Each number is 500 + 40 x the weight over its row's rms, rounded and kept within 0 to 999. Layers, rows and columns count from 0. Numbers have three digits each. The size before them is the row's rms in percent of the matrix's.

# up: layer 8 MLP up, 768x256, rms 0.0679, rows 31-43, columns 0-255
# down: layer 8 MLP down (transposed), 768x256, rms 0.0624, rows 31-42, columns 0-255
up31 106:464505551461470483512479462569524514453556542520530551560518516470508488490483380529530496492491503472470525509515466528533492476497517572575529473519560503480523488533459444451542475447513519492520506454457555580508533532546520419455574455465515533436544436513506471497522539456479567545500527479524490519540475545477492528542488523432434534432444585533512482470514513446476520461520546492472518449516434429468563472467514429579463492530464518485570476522518459513444486565374515447483494443507581409507503505510464478477491553555455517525457483518561554504508509474445491477516438504476540478442484542578561516526496477515482443428507558536567490472489469432475498501540480526471452528462533551394511502452493506517551493472456567549476464473543510526574528584501493
down31 102:546525466476557496500452522500567458542537522504515488575444458446479431506470472537564479534494433589495488471396493481492505543467550487526443423454529431469528504520458521469548454501492527436456433535479438490492477527492529481474514524512545461526503558525565490503510509469529550523568478534462577534515502490518529537444560528513545563552516554452535521498550379447491455495440497522415456541522463502500467462510518530508458440521494514486417451475487549544449529413545533512466473456429488452517487460569485539503436484448512479574540507535528487412541485515545446511411498510529499465480509461586469562540522471547453487551520554537495505485470477494482530504433429501576490522498479493482529550501475480560534440518509510570421495475493565512525481560514522
up32 079:502524509475477509575566451454473566502546571458500513536456506510423555458575479461501544504530544516539571507476503563506506486530423503473535550536521412418568473513472524534546391549554541530521518495531512522523556552476519522501489434527445474445493486533499482541588527542488535556524607504542503498495503553496461582466480529532505437497500548470533499477445499489528505552464471485425429459447475435525572454484518503482470478505492566516471566463509450467452453506507551537423481540510549469477538483521467507496516523467467543464434465501503504563419494464425561461518507461535484521462502514496493479499551487529518471539539556465534515407522465516469492528508538584448473583465511480479625529551512466486500512470465560546422517505518477526488516466473452
down32 081:541501496444458487522542502430424487536595507535510508558465500496447557484523496476507527509500495516541526525495522527546470482420435513476452463493470463524517594515455494498514247484567574558486507498487531507534542549451513502508536440493452474475465512463500502542543504512467502515519534478603434494476562496504445487417496486547504519507506553500544448476507513488536527502451419530403474447454435423560557490467515489500464440526458518498489502471536487430464478536495597511486512534539550501504512519501479463508455489448470493498527522536496464539463462496531503519531473494521486481466523446514542474519529478494503499506528483489513502497547528495477467531545538557475482507458528536513604508537474512499457522481464548527373528505572481494570487478512423
up33 095:562461443494539608520555472493508533572537514496535457486494527409528501493434505528466514506496453571553423490409464544497464487422470524537493452482530516476494508516467531486509467444475509530484486553463457494519464518442482543578481496547456480528536544523565487507494449483500472523523482551469526498519535524459510492461534468427556529515458494529544547473480511522504506463492433529392522523444425551516474527487443469488420510504412538550500450506568467448449500533508540589520558404514472462544531533501467519521432451469373509540568490505519513532484501511472462560528426528469434523474512457451517500511514433459499576490508521576523508486460570551551488600530549482508511507522487506482507502531468504488501434551493478461483505489481425506539555550543425
down33 092:550529514463425376537528583423437497510501517467468470465484467464532485475487450521521499492534504514417473534502524529541478480570535484471533496464498473465531519525480553501538559502477538546488461446524545462550459497452496444484440542530514504528530523439513521442520522450500428504528506537454437451499515492473443574526463502533504473481476558468508476553467475542478488529419463535539579526553556492492504536569568535463563438447551464579502532497472486542582592531542459450395538488493543495471457521463505462522507445482481489502515490524528439442539445473512484548415484488517504556479492501576479511469505537512504431499505524541481518563543494473495544446537514528484511573458528557588511533487464459537479519459403483534518431553473422461504507519496591
up34 096:541469496523510517480500533477433522531531512453517486565527429515354489481560572595506510525469494580481486478495523543522473560466525468538477555440478509535526536531500513465465492492578499552539458483479526540482502512503502540462538433457514437440447565447498483542533527509499461498521491512477466499509524537490527458529494462450450435572523439540502461456419512446517573489442490524507473479499532492611527558443462488489421498451504550557472464429483515449512440472566516509458508500527468573535546601505435481534475505475518489383483516429531438500454380527458455541442463488522502501460421537544466464519503458435527489527522456501482480475469513520497550555477552479549519586516543534488490460515546513496502486492507579494506463508515472482446521509531516
down34 097:470482500490487513458468474525500606457510440505510498471506506489515559507502512495496479524471474486564533545502505547517483486501470567517494451579464478567439511512533533418509467520483586416482451553495439530539495529405565460501522481520425490544525464536447502505549541456499471472486475493546477512523587482562540537504469553472539547478487498451571513535553565521479494469457451412503421519492467488500454462527520489475503518517527527450541525561487515441510495463480492544569402520584510558496474529469521560549470447498520488533531443502445572542515561439490534532552530442429506453524538435503520520470519525506506530524430506513479501529524520536472489503510551442443440466508462512514527441492445414522533480524493463447474528546574566511451516371398472
up35 080:547503485475433530571510474481483497555494524481469534537422478440464555483541471450452564535549532523514517480483531518525494464496418581504514507485501492530548480512479517471534393476572538551529505490600537524485536573492462462541540427513497459508508479523514519499537513545492473553528507509532497543534518576464471579508502485524524508508532558588557476440481518461440481485417453440455418504486465458573556475450527545461453477487492550538495497496522451487410498526464571482439468497524544496507502484514467478478506515492431493451445475576438545523481445512499590461548505507572487541450495432537537489470567444515521476525525581494550447481520502505457455519508533520424502532540533510527527506537502519549485438462408490512373530559506480501502533469434446
down35 085:533514482435433483538482496439380516530547486538462516498436472479486579493534437511550569484493480499527514530473478538486499483475381524566495463479503520488478594467487446485502364456572563523555540480510517526519522601480538596503537420493469462464495475511521493569461548497463537525512525514560506501494512493483481533499489513561516536496466567537592435446431541485528500511501398471438497488480440456550548472471526490518489465489486573541464510514501412442468478529455600535437482538529494521480491542501496419512522498448435491465509517521529519552519503450520552444536449502547487523458479457529540502505526508506464437534503517488483527497577507517450496549486499474458511537421553497477544491529484532442515463510454500542422513499537476520554502446488454
up36 110:566438482490512571465501519461465488466517629461490490485542476523442591526436529481565470586455478518582458510469460497491439545528420408469437479484479472541529516490497609491550471531558513513479538569533502482528542523505482519532511472504498512544436526499568501526528519431456479517468512580572460516465503464456428510583525523506471509518472505469567477502487493507517562493414446511469457509496467506566555465476482496584421535516468613494510456463481495498470458512520546490477519500517472523468454539560565535514487497492531476490544500438494448546480488481556525439559508503460451486477489485458520427516511531543485440580511449499549465461466488516517481473538604470499483445505527464469540547432481499512535444486496552591487444510510532452498550503479491
down36 103:488511465475514495440439521447448439505517434487527450589566533470503480531524507415480500474465527458513547532556541502501525450494515529556500466532602540510498484458510479523492503541459553506502473466455605525517435509408568437442565580505504514493493498483439500513569477534471540558514515443567441534534503543547569488511539478438464481502550541505446522552508508443521505470523508468532561471455481494490538494470547565455568489488536445414489421442584479489482533482469447566450521528434503489439556480566527513547505451432491443518448504564452479489464497537530524564530489505514492530550514477470509537526467520525523546511430522474477454549505468528544490495503491501447505495458517510497539622565419484512483496522550522475493487462460426494502486459459417
up37 102:468538496455507586534502466548428573509582500494477502458483441511476560506537533493538489564493523607522440552454507491588524442469487518478482479464536490466494568474428500453518432453513497529489514504494452543509499488472538489470455450532485434466489482499571412588536476549453501592424514483521471444508511503486411531482491474540576501564563572582510535435473484496491537513496500477425468517460482429528512461488522425478481490556535500508523471518491457460472519487479507529509405499565499526481486469492482511488487448430523467511531526504499521557469510487545523432504468552576471485421491475460540501526585517503452467574585490490563525414513554514450399522500510514515516534478475464507481538556524461507563523545521586437494484511455525461505509496528485
down37 117:465508522552436536507442480575413441440549544521492473514418518503460540521566464436498483533439515586575475545415454516569531466515462581478454417505560556509512557500423548568586441510504533460504461478468465534532550494466520489452501423532494481529533516479544467578565553531545455559475485504471514441501540496518490497510501473509453480510521588485509534443445466448505447488514573539437459477500517503495440489428547472549480489523531513506448452490457493510552432496523484497524412497520619548496496479503437495509551486485526471516506511547548536539509530467484455505526474511553511473457498491481545522506489534454521444527568470496499500479519518468489488550462558539539501588508451542496449494536536526470520485496495514460439503442429489554477423489553451
up38 106:472506536487552577584458511512502508534499464510418490504510464523457556446512462537538429564535511546573386494432536511551499535459504521531496506515397495483485548578458510451518476440522491540489543524554500445481496556553431540568492482562421448503580588524484436553513409457458504501517507556449456466553465478546457545476490508530495535518489525513528427466425508526523465489472409528460498490564485507540445493392512485457501526557499533518563498474517540540523491521436491539477525515518496484509471495519419499512480522520435521529422496470528508515446493511510497502533475504452491514474485505520487514544497501462484453477521498549576527517427549521501418558478521543437542495548485469522459474528489478480539462542504541511458598502509448542562516445461412
down38 097:461479462422579518529497575480523498526511479449441426572552482531486419507496588457534450589465535481491510521478520482420533464506490470562483514484462470504500500495486501463483485505488513426424491441535549488442615464507501520426566557490585503507568538487512518489515451605494462499602567499477535484480520455519456504501442506497519466471482462461429516526462501531533502511496467574571541485480420476494496480496527517544553541421540436481494519470508568480517480482449468518513498476514521480464534457517484488463506482485581460550478551463498483476500462454499579512570466470434409452521614468567451467538485483492592501507515461510525511475533464512500468451494507487500496508571587471478478520549510482560546562442531547507496548502498499487450465501483530
up39 100:453494507535488500570504533437547499504507511476501491539570499462476529493587487486484557512545518467485600482542513522536461467512542541534437521507531502525484452524473439485471486478520520459450478513532539575489534499467512430501551494510488492467497537546530454548484567420436470482451478516497445551553447490536468565457535492480427553498490541519567441490436550485499554493556482581487481565477423472474529517446494501574451486503400482552483434507486476494502503481543597496525533439511556437416458530524534504476525540516486535534404513540596494451452464498536556510486467506485489502398508523467491495443499426560544438528540487464472481491486509588504464540476506513486519554526556515526523462504455479508475461463490493526467486624530487544567514535480397
down39 101:522541561546542473549476523481515487523542509448461508497509415507489501517523470501558564478529489505526458476416490476458441521508474483474474539581535613485506435478455531478511490495468524409481409432511477602546519474492534489474526529487495513578489503505488466476513534491473532478505467444526479564509486485520543535522445494458474551504483513464482402526523480454492495469473487461424473573474512462574559489511461528447417479466503532561398509424498513510561561495513530514462603403555536455488442489481572468426509513513443461510537487529491423492521477520487527471517534508446493505518451542539535594535526495520530489511476523455478457539577483501544493510422477457575484534542485565552483583516453495578478482484543483466461490565514523526528577458511516
up40 104:509520470486481477504506509443439436445551542520495511480480453541517562539486519550515473485460531510531456534533532499438529501513420521490500556485508538554487581485481519556430472485513493560524414469473479471467515523506567580571470482448499518479450442501444540539548528533541443514510523535591430479521473497491475508565444565515540437520496608497537440498399512514422508494476494550507452567404514499495482507494430465463507497563420518501477517422596467476479492537528501469465500570531496548474426448445487506525508472485481492442499558463457482557453497453587512465433477474476444534487519472528467443516464499486539503507552442521530535465547567481525529520512488488476529533501472474494625541470510573481492540461437543454483515506514488438498514476420473
down40 103:473496460447479472526520483501448480459537511541528484547474503505469445538427461425510497464533544436537481504469490486490535519449518476464438547491503487528521486528525446525500538558494554468544459445481502496441476460510506398472526528554500548523542473460523421500490548539640519462460609455480523466484504554562464449446516445582490538548580484529562509484504408457539544534529495523457529436488392520540548555458523489502536522514507458465492460474464482461485443502441483491512476493489495551529482586548502518541501554449444534481568507562485507524447550515517508503493466505592503470530526515531478535520531480504564467439535546449500449504518471456527471540478490529482521470454573540471475490491374458502433529591496486462524574546569505488508471534481461
up41 106:471556568511478594510499516554478510466527524525464487495459509550531581507452393450512523501461508491483447562499480496538579490476465517524503512461548520526526569497504517492520483514494527510440567570541495509616506502467444521474546492421508440509516533510505442496544582480514534481493505550552403414495539529468465526457454480502516510522509520586507505461443513444460456494507525526462476489420549436514451518463468470513474481542543526510507501483510486457495390540489454479448488466479524511495481563448515495464567487468484555405481532497488512551465466463502505416502538489543446496473487520507467392544439481535530504576518525503461538526466478484510487557505511574551541503428472501474496504507434501435578534416564630487488531424500536468487495513500476
down41 104:540518515546509432541453512466559467507520489461573527435510460498440489506526518541484499548471442559524455456480445573435415509467512532518499467521477549500499571500439561542493556450484438458486448556544451568508508437456484479457512544517448529507523530545489521456492424523488413463507494511482558464480466513471510512540472494523512536437430558498502471468541557503531498548541519480569543552534519427546502507572497544510445492457436478592493492528450586519492532459475522516523532488532558499511491436505462496485567508512492531506522521389549474429497561510447429483550474463588465511587498515520465507469519499466434530476511479537569510502526474490547480464572498452495474488563375513451527444458479492454448556510483453481494504470549493551506475470529566
up42 102:484483455524449462469513543447504572434516461594484549571487441493447565430506459501497491479559467513468524522540448455539466426507544483462458514457505449469546481543522488520487477515571492512449527521477448544498601482507527460460522497475472544477566455472544507524489454497517502517470463469434508389495512482629530508472497565524483555562573456557549471407458503536562518518464551522459481388521466480499541470475508501469430523513491520500518541531484522469470481579443481504445439496517563498436476502457459509562553484484442509439475532559539557479482480553512481440515499446528514573475488543472515479458533482528536481548520471540553514449539547542454470499476602511471474563497442450485475530512477523545535456535453544485493475466515465442502572502502491
down42 109:398523490571493500518553510474425459435455494584480493506503565495504540428527501459506491425484503519503521496433471512525478503516501471576522490504497510556500509533468496484512470549513400549518466516456514471438494483531412523540463531495498514557481511545522524589483470441559494430470486516466521499480444604495464446487537544571498486472549461560544517532528491494543463519487537517525489524484458454549506518489510422512579477518521567486516504523536496498437417549510490482565471488449470464445448474498472518629480528518504527511487545461550501542475522499517390501509534491533473486459468506516426465506489477540551536547516466552523574488480534426432567481524587469482567515458484522545394507424530569477500469517450474507578517477487503478456529594505495
up43 104:536553540546491503508559561424468561563536470586480499541496528461434477431548523541470527534474495521425507481528507494484493544469465510492434402498508468473510472557482550459471452420492501515568562443526450490477515608425499516473508505545473472494574565452511434480484472442461498463518525527464475506454557515488526548523552466472453433494557490511543522430415473528507545442489476492458490512507410533544484490476526444549527534443495562497464474461511498488501507539531517515511541466488549500438474482496470514541480540489404577408552482492425493507495472442518510399471495529550548531467444476479531557497529534498451446541509518538526537538504508481493513515421568535401558517509501473489457498543420524513516526498503512550498574503530493536581474445505488